Weights of a small transformer language model.
Size: 14 layers, MLP 256 quick GELU.
Architecture: RMSNorm before each block, rotary positions.
Training: a variant of Muon for these matrices, 7294 steps.
Each number is 128 + 24 x the weight over its row's rms, rounded and kept within 0 to 255. Layers, rows and columns count from 0. Numbers have three digits each. The size before them is the row's rms in percent of the matrix's.

# layer 2 attention query, 64x64, rms 0.235, rows 0-63, columns 0-63
052:138116107102127072142115149120171118125107129086129122133095130143092125136110080164127091143130104154106100157138120160146153125114109116118138114115133107151061108145136144098072118161142150
065:145145096113139126087146145143107144139161116174137129111123123136148135115088173133161093091124076141109125129126084114111142114176152136134116099179102113169120131182147153138134128111113141
055:112128101138135152111121157157102156118133126123174141128110115090147132144127151171127175120086155142067147108121095114128110150153141109130110182123117108139167126147096159144115076129104121
066:133129135133157093146111165101153105154128142110152091135156110126100110135101109150113086135141124105120127127152128135169157136092118075134132101119129132164073140154095165152073146157144136
188:113146107128168118153100108183108116151133121129103146090124146135145119093147141134131090209156127128167118148144119146115121141103119143110122120091111160107061114129117153109111144118125109
140:150146106114106105114148131138127133128092112141181137167116126134151156137129124085124147132161128159113115187124090142112128111151142116087097148123140140070108089090127157138101125169163123
083:130153147115120096125099166126146156132150153130151078100144108121113107123166110115148149143120106156099124141141137153153124066120117131131140153148136150094166152157104165188098147151102118
083:131120095142141142131136119121115151097136137183111157113166139151125189106126152138167132181160166122137128133144130119156087123142163106150176116118137128126171117121104108174119112102122153
088:164099115121150113145146101141129170114121128167137136088177137133170157113151143145123144166126132106133141106160120109142131122187182165132128112091165144115146114164119114125119120096108094
085:123119117144113182156139107170112128103114134177077173131119173106154147105103150123149147143142173117119110150107139113113088114130166105112119107166142130121128124108161128119140115116119183
111:151107098158116165122132081121151118135137100115156152155138134136072137109098149135139120169170163135137116118122146100107089136104112122096139113110141087146119106088145102154174159116136095
113:119105149096132111172170146126137151081082133144140132133147146109130089185143065135115110105095115101094109143105114138136139114140087146145124099120127121136178152141150099145116113126122110
089:164159112183151081116115102166133152101137144150112080142091126096098102089105106156134154136141140107110113138158123101100172104127124134146128092120139115153115104123112127129146150131094161
090:138138140128155127073116109177098099159129125109131154118154070146126145144150180105166122122151123132160109130113126112079127101134122138076131133096082131125145124116118128111135133157120178
112:147182084112115124120136138136146127156087126132137126116111122151161175124155094162099152125119148157135110119118149133134105134141108059154108163176150122107147186134142118146110147134141142
094:110152099151128116138149138110145158118100120159109136153148145102105118109146062174125127143157148065117112123109132083110140142154112134113146095151141106173144111100112126150114101107170110
065:145124119125103066142083110153178098103119083096115130127109112135134102149150097121093127141133111119129116134158117175137158139117118097116140146147174130155095131145150119109101131183134100
065:116143098129129114134088173126155139135095110090105125135110122149105150157129089173095102113119126119112079152115110156132153162078149112109133152120135123162101139156110158159102159166123107
061:107160104110116075170106147115155139101127158102144108121112107135102097127081124106107113127142095131135105108111112172116154134122098096132180155159101117126116082159123147152109148156152125
069:134136147155137135131137108097097128125123123105151125125130150146152058112113125116132155136121140125090121125167141097107101081140144150172119113133183106125156119161165108137184100126139175
056:125144124118096100152105156105204098125148135086118075122119109142114126142131122169117087123110106130129099129120146136151186136093123119125166160090131109158124129172120120133099141127130139
072:134122148167141135149139106167062120141132099148140169139129152119142115114136144142162140146105119108160144109123135104151109108154168177161084106137179140118131144121174151111130102110153109
114:113111103087109133072102171119169136176160146131129098113116185157136156135167139122142156137095118115091115146117123165128112109128144111126149130148151136112103118127140133072123136134156158
090:134168102101113124142123161120136156114116148143121082134125147128083097139125120122101101122123129131125101114130161142109164119090133120113199173121104117113154187161097129128120175136100140
085:114125071143077115158138120137128143136117114153086168101146130087116120073138158108110110126176141116157115111136122139111152107128141129093123114120123138106108102098140114090128165099076146
146:132138157136131142154158145148083120088138169111137119146141134115130103209134113115124115102087088110123158122089152131123144154115102129114110149147114115142182164154132116143158146169140133
185:097145141160112113110109150175148149166136110171136118126131131133093132112139074179136152163129160121139130161140124143183082140118103190143147141124113162111118146125109103134116123128140121
100:151106127152143100123108175108106130131082090139126162145108117148113145124122113169131143164101124152165114142168105118123135162128093107123110129157129080075140127113132175147128113091123089
149:107094147130126114114103104156135100174177121137143168092101137127141172123146124103130105178073113126135136084138085135143112139133109150132146129088094117135106109123081123126099097133127127
093:154117080111146108147153099135118119117173110130176121116143184143116156086134165121112143129149120098185121117091109127157115129106125136151158143119144113119131066148124114112094124125117161
100:125149136140107092101105152145116140166118113090104151097126123094080104112146080107176103128124177130125108067152140088155120105114125130124145115143143126116113141128164138170104104108129132
105:159116140142110114109156113110114125073104109077092099094175126104093107097102137108102115101121122118134116130111173138110121134137135131166090122125142169123132094160188130143118124137104132
065:140117121109110122139156098065102140101125141112142136150119133152099075145097107121102103122133102124120109094095185141107144126121099126128112118112113119177103092123113127148144151146190156
065:128104156132149109156111115087119152152130075155119145152140151135131157115140155108119122118117108179137123124147110091159155127173103107160114152087171131149106126109131140095111160109087089
062:135145140127104137141078133130092183131131093138093150166117117126142137103122116123168169110110132161095126154135125165141139112132095106057134144113163093111093124133128159144126109094136135
057:127123108112129092181123105097127104114117106108122129136139104156101087163126110128124084118143108117125171109113158127135168147097124095167097094150124133178143107127098122135119154172172138
143:121132158077109099139115131165150146149103073128166141091132120125124103123102120095093167124125119108099169117127182138173121103148131157093118116086152120121171119125114124112150122135120114
116:132115110124093140112117195169131141145130144126127133105107145135127149141079124119117140090111113159071094133128071146116155129159131083105158122140161108123144137150114092117131103143094107
078:136099121094105094171091129130106120129122105121206098140115118120111152153175120154132122135103084148168165126093110132164148137136138119130163145140133114116116176118139101155139144128142152
077:130130114139113103166132087106091152132172094155130170120108121103138153121132154150160147149128145096157093085139133104118081137153120127152130146099109180107130102073142148130113133116137149
067:116140140111121120083090118153105113160149131189084127142132128122121143142138136105141155141103126141145148130149139124144085137099110195111129096067156134127113116107114146100165114110105159
083:136120119138106143141143113139129130133150093127106194122129135122153156095118159155117148159143175113115095145142151111091085113160149108120094136178114155099114120075168144136105116113128154
124:125149071138119136135114095112124150128120104161104144150104106137123167093098194144140139133161140168140122125110160111144139114136162167095085131144157132162110112121138139098149139170102115
126:108150176124128116098116178125139134106132153170089097133145084131108141180140091124108082104081097149100137111149116154122160115102141134119129133157117134159120127115157154138106093114111137
113:103109169123137155104133133144130119109154130166134158123106123106143145148110152113131107113097123100150111164124152142138170179131089143192097151105108158131130101130086111150155092108147157
100:131146110140082111104130066149133092185132105098125130142111124103110110098128158150119152132167147146155133109053138110119116134123107110118135123125124132155091114100086114124140121086131119
095:137174141142131122123139124179134130130113156079110110113154138097124117158134102144100096125116157129123130122152160147095092147102114133148139139096093108125182155150139099090181162114150146
102:153133086101157158111156151156136116102071108122093107141132116115126099132138126150129149129133108098125149192142143142159119103152148148134180138164142145145178085121135143159128124139140098
073:109145135153103165127139095108098121120102153120159130135141120155135089142103093143109096123132095112125111078096168118085140174095116131133121081124131122143105142184127113170150121135159137
057:127141119103074119151155116083120093056114143114139124173127118097121082153101134139125075105132108128134135102104161123114151122104116136132122127116116109169132099145138121131116163154171142
056:161145131107098112142120106098117130098105134105144145184119070127097082154105126161120075098133132129106117081097148112128150148131118117137121138128110133147108139122120118181127155173155129
069:097129120119141173127082127140116148135105143130127148139131124167159132139157075132104103173132116132102116129145090140116126140120144126074159092106139090113088170120171127153103124109129173
052:126154120103102102162170101067153099087105143117130119155113107112122078150129132145103082119130094142155115105111157123123145124112112121141116125114096136175139134137149148167143152176152116
061:127137130134179126114111119176174110165148117143142123130122133131115152121173168161151147166124122154171161146115148149148091148127142134114114140173152107108131154111161116157148118098104082
110:127118111165159094122126102112118150149074129175091171161160091135135135095162146165131127128149157155096155148146115119134138117115163105122101133122174105157134115116125112144113143126170153
064:142114128092109115127134162099146140115126124125140121134138141166104116158112129135140089111140094158049126169134101108140157148139095105136153129121120140145138166125108158140137189166166155
091:097069124157093141129124083132133113155163143132122130134142138117141147086093159132140167153120161179114095094121155089117124155125122122108093119102114173099124131157138120105127125173124138
179:149148149128125112110128188146125128137141135103123088095123131133112139167145091105157114095117076112070166180118091163151146116125124115139161164126130099134141133143123142100162140154126130
158:143121141104144141060089104147169116104101132144151109138152137124117093110134084112198126155104155123123149136121099102141131115120168142114107108134128079133094112107120144127130086139113108
108:156167171147132112108140163123143143086121128155137127148118147089123152137170119084098139135127102151171146106154123140147112141151144124164149130158092098119152114112186157097143124093134108
129:102083126118175137137134062125073117137135128152147132152098121112176104120122157120129107132109179109154106093162114109106131153132135104107091093134121139133128109134099142097167128111114138
102:119104151143097123101128079133129120121114131156147143115098148107159132101112140150117109173180138136190065082134159099126136170122142122115095115131115111118140163125141139134117146098101125
097:107117141106122112122083160130139124080140152101091145122128110091126137119128060124110148093148134135146125101137113159132113149100160098130140164135112102120054114142177125130140124115131159
099:156154097124143098158131120120109132113083115109126131096151131099094090137106147114152103108163140127123114162103147122112133146174165099102114130173157144145124096146180129168132112105087107
# layer 2 attention key, 32x64, rms 0.211, rows 0-31, columns 0-63
095:173161155110112140105150157111162121130135122130148070107174134121117125153154107109119152130105120118119119139139073147116150117115117067166091127106102114164146167113102111134142093129112120
072:096124150146120173154147118158084151120131178124120187122115150129169148135147142135128156138110143160107151103107163126084102126112167142130122118088083121103164124115118150117108138111099108
078:126159122139124174089146134157182129141168144148098125112126144120161148106154144143134120093160179129149164088130138155108149160159168162122133142111131150125136132126125095126168154140090124
091:121122171111121095066159152094162137094119129094121127140132120110082130173152091138086096103104149125089119152124100143156141130123116119161141122128120095170135154165144139131146137142141143
099:121105127154120144135132120167147099113125118121151099118150138110127144153113099162130100088189129146120140084126180149151159176107168142143094096135158098115130101130105165136160121127137151
093:144088117115127138165177192150119122158100100074136132117099133136129155119137086136094118142186143133121149141129102117123142135104122158142125163151116146118125143163172127148164123120104136
085:101156134139116135114156139105157165136168172135156134126089157124135134186115129142146185113116142131142163125140123140125137121117091120145139141151067112142107171143116185119132114119100151
091:110142114118110143130098101132139147127135183133109135130137113117140126092093088130129123142164147167102127097136143141115144160136144080144147112178152131142059128106124131099096084122093096
104:112145119186106149130135110131100124180148117120094160123100130135147154094148156116196129158137170146142089124135116118100103119112137113116128114156170155115093110108152166126125138108129157
160:113116115148099140116155109129129151136160101095122180108093142100136169103107154122183158152145171139142116135119142119132065126117167115109131110143164141085139115106170116125148122116142152
111:151110086171092115108160099131111129149151073103095160107116116105152170111091087111142093127144149129117124108154166108102084126091129114150136110106131152098147132103129122136120128140109104
105:156150097130126138117127113146132139101100146143126129157127151121159102091122099138106093114107062127126129149121099129163188118127130119100066120102134149146109086163099124143088115151120114
096:142098108134119166102138128148121114075165099108126096136117170136120076141143106102106148121144150154087131100154120115122126127106140177091132110140134162140131081117108147154127160084104143
093:130133139097146140093136156155110091155118099126113136115077127118168146125061171117137111178152097123143133171157138104171100178105146124105138125121129108132120123147145131134122156155133126
102:104133117153109104150106105116127123149132108093105109138169143120118107152090086127177129118138136100111122120110145109163121071115096121124106136151148140152145145162193150121088164151159127
098:128105132111168126150128144156137113109130083146078109120099101138148131094105099095116115097138170115090124112115142123094112103082067087122118131138163116125142147155174132138112133104124111
117:139134125103109102112136153062123120112091129095137150128126102137089098134131089139096097115112092137106127147109163132147133144133133108162168114116106121191123121169099166150126109156158119
088:161127133118141084124140162093123107110103125139090112083145098107106087164097091101117111100095098138116123140145102156172152099128113083124137123136122108171162109136159137125150116149145117
093:164112132126124127113122156082134110109118124112128156126139119123133099154132059145115123088090091102093128119129183147151177151090139121175131120113111111182132126124135171132139135126143129
067:146161148135123186131123099106115121085091145115157144141138146114116124134190157193104122140147126114168095093113160137123137112087178126143126128107112136098146128112141144125130142145109147
096:178102133115134088097109157077136132122133136112128099104139120159088089184120083100111109096102114140114130135131124150130163100125120100142134130142133092164112100172138159152136120143144110
096:107154134131143201144135093133126133139146160132143166172154137121136176109128150113134135131160173142139110129119105130106104126125126118070119144145154148076114136136129104141114165125073137
096:145144155132110130161153121139109155125139113152120177108111134149147143144119130106132136124124153145128109131156117144137105116131136142111118106199153147099151113085201158112108061159125137
087:136103179129119097127110131105158122132089129144145096135123092132131073140154092146151123068106073146138156131130110164167149145113117115148135108120142097158130088139104157143108131144148115
101:125057105177116118147104147105144143148118119104129179090132115153131147131124117144092148164129154089095095124083133143121141122144110148108089102151148138142152130120187117121123140137143138
086:121123102156134112082153140090157143142087136105136108117147112140119068159116088114120123117122116124138129116177139123174152159116117118119168094113157143142111145190109104129120156142138096
101:088111112117161130141111149065096170119077180095160136120138124124101131148107146158109119153149092128158118107124111107171128114077139122141123136120100105126135118134138124165109110127135090
129:084118136157144149108139132165102155148165152131100135127128125137115196127100151108158159138179147110094099144129126118111092125146136141111114106120142137076120119076169102126149145111138121
112:089134134150147142140136118162108104135153108193173156132092122142147170153138204094145150135113149102127150129109105148113105132139114158140101148106153111103127157113146115139132136143147099
105:161131126131121138171148124116162114154116181137101142150128134148105082125087093103077135137128120094132091144152109094139105137088137100142156112091119119139136134167102154137117168115097106
093:157114139108080106091148115073150112145115100132098129130121182098117117104125117127105130113133145154117144181088117155131176103131153145146113137120119119120134145094100148126146140172115177
118:145141102117096138143128135101159115113086095138136093136175124133138112129148065098077091096137092137131128111096107123135156130092145163113131118118089084179133136141143124139131144144129114
# layer 2 attention value, 32x64, rms 0.234, rows 0-1, columns 0-63
099:153139072129098133127114150129124130103116120141184154131146145103109158152156162051139147134149128148128132142125106121101179152130087160147119113127114090129090135139148148109119124110163125
101:152137115152113107087156136162110117147106109138130125149094137134098079149070086093131109126138173164132076108107117146130103125155105170155120138125121129140112119116101117108177111139105138
# layer 2 attention output (transposed), 64x64, rms 0.215, rows 0,32, columns 0-63
101:126150125173101085148134154164112122141091152098105144123073102139156123143097107105136120162144138110083103139159058128126142134082145118131129162165133150116125147131116131131138130154147145
098:113123153124152137060106139112175143137153143140140127154109104140167092108135110203121163118139121152150114085111133156133096121154138145119116124080126107172130123124126114121098134127162118